From a checkpoint of a small transformer trained on Wikipedia.
Architecture: RMSNorm before each block, no biases in attention or MLP, embeddings untied during training, normalized queries and keys, local attention windows, shifted keys, gated attention, value embeddings, learned residual scales, skips across layers, norms scaled by depth, capped logits.
Each number is 128 + 24 x the weight over its row's rms, rounded and kept within 0 to 255. Layers, rows and columns count from 0. Numbers have three digits each. The size before them is the row's rms in percent of the matrix's.

# q: layer 3 attention query, 640x640, rms 0.0384, rows 587-624, columns 0-79
# k: layer 3 attention key, 640x640, rms 0.0383, rows 587-624, columns 0-79
q587 088:126130158093123047147130070152149135144149126132141141130110110128122153135100149146111138120154121101149200169114118099152144164124098142127111109146146136161107120100152103097145136123121076159141114102119179156116108130160128115099129137
k587 117:115092119077137154098122123159129137143151099142140150132125114165136124097100158126141151125070166127127133141115118072136134111170119117171103101144115089178121137139130144076110087091131114125089156113135114106142129141151128126142108120
q588 105:113139163126125083165130157126139132133113143169131134102093087144118147111118075094128131132109122101140130125160144107120112100091126129084120186179127147141120140120115090094117143107109115163128133093121138176110059121121183131135115119
k588 109:156120140097125096138105131129130166139117089143136142107098094145080133091121115118116126114121128108107136123167195145106120115172169086117089129165159109145079162143164129119114151111135132140095142070087103124148108137129153076145101103
q589 113:103115153100115088116151094151130139139138133141145173129117080129135193111123129173110144169111140146142133132101091101166127111162107160080139137117142138156118102173142130163113103106123067142083178109137154120101121125164133093127126111
k589 116:139111095092069139119131128193093146162152087142110138116146139109122115107131159135116153074104157112124088199140137141134131112125126123130139122146197096133126132130136129114124111079132105175108153092089142123139109135179155107141106119
q590 092:107101071129101069139180153097128118141136139137141105134121106131114127141145153118141106136138135158115108120103110137133139132137130102114126144132120115170135137088115171151123153145131151148153128109108126117136143141163120098129131161
k590 089:123115150178092113124141143155142105141125158122102169105142096140169108146141176119162109129112143176102130106130124166124093127097094074121132149124108161128110152095115103153118135190116136101125127102162118127165145104135145187101150124
q591 088:123092100136140156137153158105129097130111114158137092168142155111145080154131107106147153115099120158096113097095117159120129123132133111132120129102112131122111151108081117153141087153100181104159084149131115135120149171104113103147110190
k591 096:106107120140102129140135147121143107113124154092111135126114128098136129142130106161114118168134102163134122090161090147104106134079101102110158158123136188115109155132133106132146136141116159118130139139120148150121130132144123168104181141
q592 090:166115096131128163118154170080119130148093141128136113081110119123127135120137144126179114189161131175132099120167164145121089139134158101106106110148147108127121117122116140139133089109124146106171088115115105120168093135119125114169101124
k592 108:134130121142113094185112128098152103159173166110115133124157136112141106151155123169134125158125136155092075127143151146130136112115136096074150172129120167101082119101071144134141136160125106135136166176114150101148143086085117115164151118
q593 106:060131145154109145098128150146157081100165130110173150119114109129122111132130095152089117104083151164129100129107102126112094115102110132104147130155128131085165129109153127122085124132137096128147180155163114106048132104117126144137149199
k593 103:139122082139145131126139119152107173138149119119100110141076140131126122060137121141106128112179115124127124088081094104122104123143125119129128139100131159120136157127127122118168107058155161126139108147115082143146075151153170146108090171
q594 093:149128143154144145103119126136131195119134132105117100102100154143077114128141185142138084135144124138163131159143169154091100141147125167141073168104089126092183161112115126110141112142149174157085133118156118175135179088110127180153140084
k594 101:101166151143141121127122123109142133125081169140116130151156085099113131125142152116127164129143142139113121109140135107084125144163131156140143150093125122119115147120154097140130152146102101106117096099117133123161114138110146081153123108
q595 125:128161152133080110095158109200136134142108094132112169119134130177119145091099072163127148119123160153155151165101115103163118145114115140106168127130162135097145118132158133127115144101120129088144160088157120161102111134138134124091146099
k595 085:134102122096128128136136161129128168137133100149164125145122115139105145136151131131115156118165160122126128170104148104125169120174113125171128092136161126103165124122168143150141118073133123156104082124088151098157085123158103110151095129
q596 098:132128094157130162121134095092094085124141135115101141133106135099171138135148139113174145093136128120093066089149144125136136129183151131123135127125162115139096117170096122108140115120131096164114116141094114121144123138121147084134139153
k596 107:153144106108132157132117132064141115116166152146116153147172131083149148141118141126140100170143117124147131157106169168142120127077108134111124159169132180132109126099123169163144133168089166126123137162137125125136147120118119124134121127
q597 107:122113127116158193092077148114128119126115132149104126115136142088113122129173165154116164148123091106120140114161128125125136105146125146177080098125109127127090121161112103160143129130111130120168094163110137122120134133125078141135140151
k597 098:147110157112129127109106100133135081087138129111109090134100097076140124172157134115141157137103096128133080089123099094089096096116147137120106090111110150115145135101148111148119139144080139121136177160135150140126153127138076164111125105
q598 097:102129102100145134117178132131137138087115124157141069140096087129130117138144131099125119142143118086116145168114165151121114152149156145129096110119128117094114162156108112124153142126095123172137118140121154113108153155120137132125120106
k598 108:115135165092130137099127119168137149074118124147141148111150127133165120095100159131143117142131193106189113131144137164101139120144110134110109130118129142135180165117207150105123150139128135121112151113159146140126161100130073132125155088
q599 113:168125114131138108132104172096157136132129139108120104132101095092122149161144170095137172135154138140133085122134096150131099155122115066133152134146134113116148132098101113161120139138146101116122118132131141063132132165118155130175128116
k599 110:118115142183130125128154112096168107162162163120124137119165127090153150153190125119123089134083112151143110113151160188155113133116151107129155106129082148128079153164090128136114085152128143104153104137162143093138133121103126122144146156
q600 094:089163133113130172104101121128136089167164114127141133121160159113117108124116102121152091123102130133138128108168140124133109145128130131131092138162121148118099107160090116114126116125105126128180134137105114126106192141124106127155131160
k600 098:146099134103138114135084130138119090116175117158144127106100106133117101099110168127090114134161098103124113122111171085143128096082117129066119121132129169145113130125156106123126164100104120144104140160144123148106134113147144137118130162
q601 097:103120135128133174114130089100095073144138143134110117116171112066148121138146153164097166105144120095124120106144126115162123121138117155147126097082133127153102095168133131114163108121109123109104136162088144080127137129141135121143125157
k601 098:112105116081136131116090102103129103152139134122096106145101133085143144162134123085110122159080083116126091129119097109113147117101123110104119144107109112091123145131118148113098107129118110138163162166154140105117130100161110172099141157
q602 100:100156147106139131166130104143137072142168128132083148100159157102122162140105076115169129113110128156115145138136097098116167118173132110138132112102111138164103100144080140151111147134123122124124159090110130149124114151131113106112137169
k602 100:114124146094106121137128150160132139092142091117153131077114138134098113103085139124118107105126165124133131137127113128128146131087135113151155134140159165149097099158121146161114113128136110168110170093122120144060185144115166146099136157
q603 085:149096091113131153087113141089131105110118138160135087162150151130160066147159085145111131120125124114094094103075160141137129137143145127107098132134127137125139151174104117156136094169090148125126146171113099095141139137119142110141118156
k603 088:142133116121123138104141130144099102105115135139090116110123125139150112177116121121130119123131122117132135113154125138128106112078116121098099158106133140137116143156161129112111154147155140120132124130166140178097122103157109175103179137
q604 109:090109107114132151119102098120184118131160140093051109108148165083119152127147135131164146099102185121157126116134126111107070153155143079130113077107119158121168127124107140135161094130154103110126170154087149103137165157118116123147138107
k604 119:139115120129127140131136150100146124100188151147089102132093135102116118173162132162114122124114071145094079102115105137121156099102145112117108141105109155118101111155112138122132097154128153125119126177136152106105146117142108153124169152
q605 108:101121083099126134161131150133121143139099116129106113140142137149198118126122103107146119154111160107096066104168113130096126160118141158104171163114138150109153151120130128094160148138101145114130133127191093100131152091101136139133110093
k605 101:110146155158144128137102097096131154120061168159123172152129115135099131149120102116083082146151045159133159143089140120162102124149121132149144131090095162104121142137131075116168166154136152098125071151120097123126100133119141146134148167
q606 089:102161155110151126158093163125154141127103122133103102108178104118137107141115184099171118116143160103148146179123127137108105125075131127155104162100127177065114151099079089114144172125129126129147090136141118135150160095108164147130122143
k606 083:160168166132143176108097114082147153104102165149122113153140111126106170128169120104145161137122123110114153101145126110099150136156141155150116071134116106144133129143126114122135123146140149082153068150123145109186095117090089111112122127
q607 111:113123158143090137107170149174122120123120122129171152158104159192152121059137064180090103138100148158094131140130116132113098146116108122135171116158134108109138121090116163112124157131124176115180158108130088140109079098116110109140102155
k607 121:133132151130118117152133128163117131134096095125120136113101138196141102090067155125105113117139148130112142155114119114161084164144099134163116119124154111141170115125146100110102161087124110119091129105134111142105148139146149141121103137
q608 176:132105124125178132144120151069119155120105166101120105117134110098153127131186176101131101128144098092107091118110181139097149112146184130125095133131081128118136147117115149127159109165125137158124113181110153100153133096102119143166112109
k608 088:135164149131111133129093092119152103120146152109096125099137139120145146144089141132124125106107098148144152120140123117132101130114106150094139183128117131173119127107132099151110181174135159113123187134145121136122145141138157151124174133
q609 102:121128138143145151110102136114159107119154145131108154118120102098098145167131165100120162134194139115135123134138145101153161125165142118166090118091093090106076122145119102146154090113130105128099107125112197085140136130137106146133111142
k609 101:146145152150133144098121141070095133150135142096148102172142102096173101152163156131124140149084132112156078131123140127071134116151140129108145124099100156091140138130084117131089106173092128150119141163135130113170139106138068144140135105
q610 095:153148166136119098140117074145131152147116159097124168112090121147107148141101172119113130132145136124141146173082156141150144137118102146174103146107117128106133125141175138130120115118164108139108134112123172135125088128183133124137158108
k610 089:136164095136133145119137176100115148121152118140136097128175100104118131123131159107139168140134163127109115146106130104152142136165140134156107110129138158115135132106119139122114079128131095129117105127087125119157114142123141098137104140
q611 102:146143105138128156147123160095112081154135153100150094125184147096116088168145137110155091133153130153129096104189109108133128144147128079137134165118146125129155117074110121128135133123100157101128095158095095064155109140110120133158102112
k611 094:141131114143156136130133122078141083169146152113121105133124121115157128155165130108108077143092089146106123076108156130137078099110153102085144126106065146125086155150070102113108148157126142104167136159193129117127155106142160151122173133
q612 096:152092107135097148102125102155103144120096110099175164140120086143174089108138089131087116115087116107105069127144121130123112128106118135103165164169156152112145150117126103155100155135105135149109145120171114105112134078130172091151107085
k612 117:104130145138137130132113112142129102153068140146122178151139148151090140117087111112117118101167080123115125159109129125168116152133096159125142116103141076079165161122145096090108149110141140142102117122155145147125083106138152131140113127
q613 108:130150138097122121128120125168154114142124101178078139150161166149121153104114081151142142114133182172097144132115090117143123143074121115132133123135150133121103124152146124151130161100105130083155153108142116150096114139127115139100121138
k613 081:146112151093157095114133172140141155125139074136149137120093149137096125128162130100129121160143143103132149177075111140109160118160150109168121092143145174117153143148158108134139091089120123129122123118088120149126121114121072115119120128
q614 095:151085114133110130146169098131133092100152152121144165143156194135140125142108145119097119137168120110133131121114103133165147160151152145141138135094143108155161191089152126158161110135092158090131120114110088141136155150146115155104126136
k614 104:096107106150146103109136139131133122138164124134094110153107136120198120146181150100145109128075140208102145120132117150145138143115165129174163165127087131146134109127113144134140104129086178158130148108127098118136129143096141119123147142
q615 113:139110126138162104150125135109162136096135145114055127097116165099119113159143168111148125101130138143115093133126103172095090099109152068171122109101144103123146158117108116160154150115135157134127143102141141123128122129127135171141152134
k615 116:133159120131155091103147154100177135084122143116097120154106123105156114160125164131154108162101174092130132088147108160104147142144179120123138157128083144133084132150139120117184117147132164110126175124143126102135147129071098137116129108
q616 117:153111126129142117145134137088090153104127146111117105147067101106129159132151156091125110127150082087144103112141167135107144107168155101140064080150103117155141148120104152110139103154120159179101070136086109105143095155101142136160133117
k616 080:145143125158119096144122120090142116138129154088090136122134133113152137112091138160125123115085089143122138087172143152109075142111117135093114194129124092163083137137100118140113147166123145099120170139145113110115157138099139138136150116
q617 094:105106099107148101155117181108137136123097127166153166122118119138170096134139092124137146164145165161099113101096122127120117161098154122112147136130110111120103146157110102110121156131090165119125141152166094103128118134122111096127081152
k617 092:172142112084090126138137144142108179120092128110152110094124096140131137136151121111099130143136149093099078156119123125122127145116122099122144126133132157130136149159147112122122162108152077145095154135141101117109112088118138149126158117
q618 098:114165132123110090127123163146090112138122135105177171097134108126128162123127105141116111161139070175154136132150134145134123113101082168127180141178156151119149126105170147150065155134149122126145107133169083128100105110136150138151141143
k618 096:112140118130095146158130101150130129151134145117158121106098111166132097103128085155090117108135110170128172152141136114133149137135129103123098070122134101113151133131080133110108152077148092123122102120110150112103105108153136142114106213
q619 091:098141180111143118139141103131156115148148125141052112112126157109126183117115157136180118126123166147113157134123100113138129148132146099140138103111142112116127090152110117128149118116131112091117119137146142139142147130108122177103133148
k619 093:161104121084108116166144124130149163106136095144146134106125142110129124157140128091156116142081167113140118147128129122107151114126136114148116120154179131182116089121110168175166089127135113127148138126118125112090146165098131139155150117
q620 099:142128119136148078169112169152158171150127110151175148151100082143145176115111172115140168149108124123196129162102159134098130157121122160152081138165121120125130172078141121071142145131123150136137123129121165163117121110132110106098155119
k620 105:102175157144093167119133141120116161121134092149099138133113122114110124124148121144091138117148178097131142122151152101162108159166107133148097105101126108144151142116157139075158166105118145093068136096100081099164107140099113100170092127
q621 096:144126100126128149099117122149110107113078100120151169131139130133106116139134094156096118132128124112121120094122127116137125105082118143156131123122158132095132086143153162128116178128144152122130088127158092112164136097119168148117093125
k621 095:140124126122168118125129140114094089136098165158115114112119140145117154125099092134136118144150105136087152158074121115106124135115118151158118093117129107119175138102102126092112148101161095129123132172116131150081085142115137157099117180
q622 106:166103137149167136098116122096125109126106117113143130136147119167157119117137165146113121146128116112145138112096190080120171159144185132133081093102080106154093134149102143158183097137088148130137129153104120100146145138160064111139127164
k622 107:118133146161134146103121122082122124089109134112126111166113120125184129170139149126089142128101138131107086102129142142113111132111115132122124148089117117162116206154121099131102159161123137165102128134111135143130160126143083168130149071
q623 092:083132118169109157094114103122105102122087144064136150126152161126141146134126127165108130132123141136080074125144130114146154160150131145145165083130102153156102082169131123124112105103130079114107140141115115078082129136118097152118144141
k623 093:167113124120121126110107090156118123191129092088123127138123167118142100090169115141100122137156120106128125141065098120143121117111124096081112152109140144108158143112123163119131085108117071122146150161115126129133086125158155181107093155
q624 102:137151155095137160120150141132146103170175152115118122123179105116077152121089119159119116151159168163187201119152108119159106158171120141132123122144146116126141104131145123153113089112141133107108142124129132076151149137149144152154122101
k624 101:137105107130084131101108137129120090137178115177142090142125109118124113160164149127135118096095141159132100155135140105114153092096168103128145108133111146082111095123114141099140127106105131153152139114135123110120156149112106115132153137